Weights of a small transformer language model.
Architecture: LayerNorm before each block, learned positions, biases, tied embeddings, capped logits.
Training: a variant of SOAP for these matrices, 257M tokens.
Each number is 500 + 25 x the weight over its row's rms, rounded and kept within 0 to 999. Layers, rows and columns count from 0. Numbers have three digits each. The size before them is the row's rms in percent of the matrix's.

# down: layer 8 MLP down (transposed), 768x192, rms 0.0486, rows 82-113, columns 96-191
# up: layer 8 MLP up, 768x192, rms 0.0486, rows 83-114, columns 96-191
down82 099:487476528423504496473497490512531521484477479514492520522537508525547532521499479523467479481508489475511473556517533542504464528481507467508489527513463527482520499506522493495507501468463529493522481484541481500479471486509437523553490482455511504518484462522463486525487463500519503539
up83 100:452507554504496480509529491547492513495486477511528476482493528528474483476520499493513519506502558503468483468484540509511489473495459507435517502521492497503479495504498524496526529477483486503508479510552501473515538556536461479483547467506504508484502502466481509511513494482511504512
down83 098:526466517468523519506444513494466509492523499511465456465480484515465522490465529537490507496530526506482482489511496496476505485505475559528512488523468489472472498487543498500480496537492528476475487528454540528519468454502471535528453510492528477516515540512505449527507459518477506445
up84 105:525529463558502505485511534475471529486484502490472493514513480491492475469480518519477583519475504505513490475455520466487537515553532470504571499429533498497519528498485518473486486501456496464534497465502520510506519514459462431526470480508486476537500494493509476459478520480488519493
down84 100:483511444493481500529492476516543515448524493555494500480478527501535502545486467487488486487506483467530482510534456502517516541466491479532466457524486523514530495478520496514480504508524527486498503539558545488527515510489499513487493486456495509544515462507452481545510493520500519474
up85 103:468537493438488485509519500504512501533473512503516518549475474465463472493503504501494492533515509504478507486455512476488572495528514500484532491464475497483476520472496486452445475491488490544515481521515502522500441492493498488500495491506489460505489552502520505524521532495493510498
down85 103:529540526505505521454524499485537522522457489484516484475503498547513464518493476475505514469529502556494495479522503507481457551476496535515504467499509560501521472481496535516490501488524504499480497470469497435493481504510502511478490468536511500523492550499461511536526442550486488527
up86 099:498510478457524490503515496450499500477548514516459464519480461453468497528459512515507531481502529500487470504480529513498540516521566491517465485540490489527500496507482515551519487506482471499493545446510530509495529521484530475464532469516468483480507506527479486498489510511457498510
down86 101:459479506492452476512522511479503504495459548520533527484511533495521452525507493472478514495500475500489500507466506512554478502523520476531492504517513479490495533500517471514537502513510499506463489450492443493529455497501501515519490514504495502523503500481516519512531518507511488461
up87 104:503495515460506515477503501503472498524583560464499515500541503485533464474535518488466525492519534471484533513512511516498487497472516517478530497515488523463539496521519543530499512483524540488548505499519501525501491531532487498539518510490521514533518497494540547492532458512549524524
down87 097:463486550468493515498499483474547499538490537501493525505512525514528518582534502472486487496462496526494547496499504546502506473515479486483510525474513523499490509509485484535472437484491506480450478511503513512496515525523482494523484488488483531483462545498506473520523513498515535477
up88 103:528522530472458500544520491457536551515458494493494543504525481485530466479509457461533508481501522516482533503491503467482513520515477529534467481535538521472500476500483540502486519559496507512491508494510449529495501498469488473493539476496486478551483508531541544490485475487479511482
down88 095:475508480495495514514509509527506508542497487439514505494526483480525498497498473519492517537469502505542489477528502494493508487538492525534460504512448536510483541509474526467472490473497489526484521474532487489505522532525499481518501503518511492508528484468478488500487477524489562503
up89 098:518463494540505510506485522479463460509498521480488496497457484503499529501478471527505502556467476518507473520515482476469491506515528508496476538484495475486470502496529511542486458522501476515489510479536529527546472498495524545504468499553463513509528483474470514474460467492481502524
down89 102:527498461474476522514506525552525492459540513495455507514471523492522521490521480489485487531546480519519472539510495493492537518509496506491511471460487503480464519453466482541467471456543538491502487505566509524481445475514551539491497525525515527499515497443482505487488492510505475475
up90 095:533504510457462510505482506517498508496493471504477497535500489490499545511526495507493467487514513477503457532525524492510509471471475522530511495450490475499543509462501505479486505503525477519479496520485445499495545468522529482488510506519539469547484453479503504485497481523471546503
down90 097:547459517530513524454505467474457499465523513521494522502469536509497489507464481513479507475472509484492529517483497484486467516516540484476514484503527475477477502506517472452442495540504527500521493513485540489524512489467455479449508512480500530438515504527524485500475489456480486457
up91 103:484483519462511487452532496487484480503484458535496456493510476512478481512497485509507543563506519496478475507489481505477517471467482499523506486512490511546506549476529484538478538485443477508519473490499517481508536493479477506534524484498514515481479538513465511467500515473473501479
down91 110:471511496454502536526478461491518499475508479446494473506491503525457466520489487466508480477487490509477471517519462482504526486519494515519489457516423478477448520487544465505479474476517489523532507500504530500479485545469510540498518515538508518477506488526482462538499518502516506501
up92 109:502519551465532500478500491472519483466508512520495516471493489475501500505489467489490517536518542494499524481512542529471509475480497530483570494501506464524476485496521510507493472481497477503486495510493530526521472490517462550466515516520512520511514540519472490504561510530471529510
down92 106:501531519510502487518501486494494512517474486486487524507506510469524546512508454498510523493517518509468513513478506460484486493453545556518483437513474520522490497479460527510483490480521489507531483470472472482502532472504501516517518521475529464507513480533534462492462449484454493538
up93 101:513505484491464486479508493484465540501513526524504434463485495489563474522524478519524501492466528534476490496500513512517514490514462502502571501545487503504513456506468544518493526491523503534491509533499491528521501518514438545496533518528545476518569483481471514527489458465530521474
down93 091:511520494500512491527474509483490503544476538494444502514482500544517499492502531498529513503483483513502501496479490489465471487506509443476489491509451541522502519493476501497502492496535512462507535494438455542493497547504450485519488486495512504486487490508484517524503432470479445520
up94 092:470451501536469532467544514513453519457491503479493462497479519540461472516490463485482481505541478519463485533506505456528485524513513494485492505526536474504507501515493497465507459512531485511469513487526521543525500522490490515508482509522497495539516515504511477512501500469520473507
down94 097:505492503509525521512519513445537535492555529493536492510486472548508548514440521467516480522478543522505474491537493511478490534495501524497545493515524442497538515481491473506495491453511487471488516552506465448483501478501484462480536523499548498462526448522509489544512483504498512474
up95 097:504470510480502529495493462513520476483472499497502481488484483492509530499463486485483531505469511490491488533517524436529440438483526527486517453476477482471485541470495470487544510557496478540483510487484495494521508452515510470549501506489468503485485514522459498524510502504469490498
down95 102:515527533499497539503510490512541503510541570490507464512500445501504530499520516531474528496460478494545542493492514489502497515491500485509529549486528479512535466472413534507510515499515501487488480481461469523528457527471528501472497511509515494469497480489467508502444483556518487461
up96 095:485518497504485470492524453494495541472492534547497500463475486500508477495476528524522509479460507510491477480469459494472468448500472468539507560493493523464537484443494496494498498482491513502512462492505525519493475506540477536479465504497492503487491474509529487568472472497503508491
down96 099:482480502467471494492465527526566502455487519467492514523498528506518487532471481497524503538467462480510503525513514489514502506523511470456502482511457510514488507508499504502453535514519506468548465520491489552526487539516527496508498518548488488517488486460505497501512501477489489493
up97 096:498531507499493542501482482483460512487500484491486499516524450494506516485508510514495491536537489484506498486497530509506454479461499485529524495458485451486513518474482565490500527478483472510489549496538511474480488507512525517511521507526516414484479529455506497506493526479503531548
down97 101:481506474514508455455483467495525493461490560488549494458473520482453534502506522484502508505533483526497501503497449493461468512482524466489479514530499516514528481483479468535495472485500539545514493498491523509485543492539503524465481509520517491514509487496531537492528488489476499496
up98 100:488463494527518537521449479510539485490474501491441482537503457540529481464423469527467509469509482473466436523487494494490520492497505484458524528548526537508524507522491544540516528460528504512518493533484516486500473459521506485484502533498479547505484527516486492496517467525484522505
down98 107:486499521475477500537455454534511489535502490501481483495516502496512512488492527503430441496529496469481527529453498492515515477492483545511507529501477512513537498477473479483508521485461455511431506456477497525492496503512523534481526509523470483476482515524506567524495521531520497545
up99 108:507513535445528561466495502486504516520453506518525512498554516470511517479532478511506454512493482502547499504482488437501492502531472493499525520476491495490521477505496533492506517512535479515509504509501495477486490498485522528488473498508543500555533526500494521551509520461477501532
down99 104:504496496552525453545515490505511518450475503510495517555475509529478526482532454492526530457501479483539477476498524494469469504488503469527491497527518490522472516465447508485513528452496491497551520507497521494523486505496482477506531489507440511490480493497518506475531509547577498501
up100 091:504501513455443484442512512482501510471495473527493520490486517490516452489490498515520534505488523508509480503467518468523468517488498503452497476471523512509488495510513532517485524510518520557488564504461482470525524493524471473500477463484565503491524488476488484480493542464463545483
down100 097:500540477490503492554476519520500476474517544510460530485498509494541488527520524523480506503496461494527456517491508441490493480489470480489483504459504507529521539514528498475486460513483492470481533491473514540516559508480525499499493535509477461480488468458514494488497485509528520510
up101 099:505506510493494498551477504500460482511542493465510486497469506457499477477497459540539511533486544502534506511487499548491502514545549508537501531494508508458453516488544516524491501486524486488533518509474474516515506509544507493486453525549458480505467488473533551479557487504495518508
down101 100:499507509483467441493487478494535521498492514520490560541508439460511465512539521511527521485438515493522519526463484480498478539476468530502497529488501515499498502496536494493469510489515515486544514515486566486492484488506510515517491474505531483489491514498509509534526480516505492483
up102 101:547525493513484483486476489477492490533502494489505496509494502493527475472520478480487507491546512552526486484488511504466547545493544481490522511487501514465510496534466509523478448472466524462551465500501498493488465473508447513490495533532498502518470470483466526498522498469530509528
down102 097:467479533493502486462519505528476510467511521489475506503498461510513508473401528554507526492507500475459505547522488455510470500499534495516512542486495527492526483486510487547486499551478495495510463500485524505500513484522506494527457486525505511530453512511490480503502480521467504473
up103 115:502497461531528478523503487515500485515490465533487524502483475539502499474493495519517505452513499537485491502515498443498537467533492522520559518503484526484523503520486511541467512481479502517518434485506490440506467513475503508545473537506503500567524511487533469485531499520479517514
down103 114:523470483500480513469488495457527512541503536546527484548490488515497489486497484514506528516460515511516496500509515534453494506466492459520487492531494449501481436521502533531502532497484492500509462498520538544553467509495467504541514500542545529496514504479528504499497507455489480496
up104 101:506529530505527458491542466518502494466492513534506543506477499476482470470489492474530521504520474514515448499524507480504538487475456474490492508437516477485524505495463504508491492513518495517530512551525525502477482459514466474524504521485537477491501536522488476513469490485515530500
down104 109:503530477455491494524542448496498499477462504521476485477492504491477521503497485481490472511506460493513508486500483486488512476531493494448466539502508533493541483511472471490488524501478449504530452519522525526497506478502488531481515474534473480482474507494494497487476512529465489493
up105 101:526519464476500507487486513502490505510516497527513492513466522501474530454518519493484456475530517489482482423506498515465529470504494476487517504498534491446497511484497506481484492482481522511499488466527490458509526498517471478510455494468542472535483488475496512535505436486507453459
down105 094:490500524516522466498502549508480480491470475478504488521504521466537484509470489564532473517515475517502505456513475510471490534493538488492492487488438503474508505466516485480513478494489473464486501517486489480524521524515528487480485525502503492578470552529459511463514532506505530487
up106 104:501489533470506475443483514480497556484517499497480488497536511494498479519520490516515503518486475516465485539548534505504488528440510507460505559487522507481503515486467451540497528525470528513505500501488509497477495541476508494515509515558500493496483521491478488533469414490489469504
down106 101:492489471494510483496527500491540513519508465477509474467521515490483517494487470504500548462481505474469474460450465510510523509510506537527446476473523489511510512535534547536541457539527499517517534476546515487500496502487505487469506479514499511514461534474516559457525559519487457504
up107 097:433539537520483521498514470532441537482529513516515489499477536495495521492466500512538476532516507492475530514492504497445472448535527472514516483476488532487461520512500451481517542481477477504556478475478475534501489522519496513534479470536506529465514493516491499499502459494455503510
down107 097:513478491532498506516483513496484500549473492471483544465510501507496523503492496543495532479504504502476467564543536475476491544477481522556517506483506466524486497506549510527540519548483481500496504526484506508525523572505494498553511499480556463489532477527459492449478503494496536496
up108 088:544530481530471486509518489469541494502510531470515511520527509449484498531475542540526480532528502515511484525565485452494543478478532474502524544488527550509476524515491578496512493510495526512520532505497485502499471515501494494465508482492464512496503500507493521480503519501500488528
down108 089:523453551459486469478563523527511519521529524575492467492515463535475518499524498479509519505473482534488471502467481504497499484562465513505471474539505494481519506525521499499504509507522480516525527513486527513452481507526525505518478514509490508514484501463473459538514498516516523472
up109 096:476500496501505501462528512498486507471486457512470511517487450521487479491456505493496489481537446484510496516517494458494520483484512480490506551489481473480509494484460472529471464504459532529512528486471499459504519516502555532497494510479487460515490479471480533550510446451513526537
down109 097:485394495527549459477490455467523520498503504495538472501502497476470505486489414517497534503490513445509492474466487504501480507528498502507509493510490488503524485467521512495514498512452503494534525504508468521450509466486480509484499489519511530539491485524490496525506512486516507524
up110 107:511470461493511473502531501473482456496479483514495510530522431522551489512516500472541494484530507498463487514502460496512531490517455499493494515510490505526495521518486496514429540494481543535480495472466491516453495555502513473482458559517523499549540502488467486544477465506495475498
down110 107:518501536508520518533500533518513462508491471512507492495504462493479510461490518467499481471502494547485543460455517519464526493490512533540489533547537491464505509549493536494540513524555464504523482499517516534510527501480502509513502516531515530504480448453495498509482479480492510532
up111 091:511449521507509521528512463490508501470495446497502529530490485519487440508480574537459515473502518472515529546516537509513509508488538505505529517506502505523489522489505457475471504503464506526523527525535509494479425523501491484535462499503493463501474480479488478472496516517510487561
down111 094:464451462432478486498501538505494519495475550527540469481481500506477482463473490509478550489479519510490468496506493502503485513525455503510486510518486446523508479488544523503495511498539469464494466474479461482472493488540476490523538516536497498529512529472509517500490481477497456458
up112 092:491495517552538525505480483462511514475492502524535503510520514511523538509483545523498510553503463509528509532488522479480462529528533532480517458488526526463484478446540500483501471484527511501490430475507553511482512517476478526486535441505504525525511494521470483560485495538460512452
down112 107:500494532484500465469485503532475533503521513489468491571508546513504482498493511535493493457543529463505501519506538479509466496499457514505466503518517511515517534537473488504476507485516499528484497538486497515491500494475492498503492535507507468472493489508513496443486457474526481496
up113 101:470503507512505522513548507491519473504438453520476509474520477536509506520536492507512518487501514504525506493512560511512519497510516516558489472452470500504507518476520493482492487483522503504463478489514545485522513493462452518514490513529499505512536500563518519513528527526486508488
down113 101:493484470483482489568518478493517539460520496458520521491472468500518512468485530505511526487555489462493510498504522494511509489533531475497525479470513498490501515513482521489485540469523500515535465500514505500490482558487491510471541492549553524515516468524501499506514493469521483547
up114 098:495459464505496488536489481513483531489494497526459446505499472510503473522479509508541553512484525559509533471489475520511481488450484466495461515529532470505507511503518514513540502517494491491515496505518453522486541487540508486515455549501475456519452487521479514530502527524487493535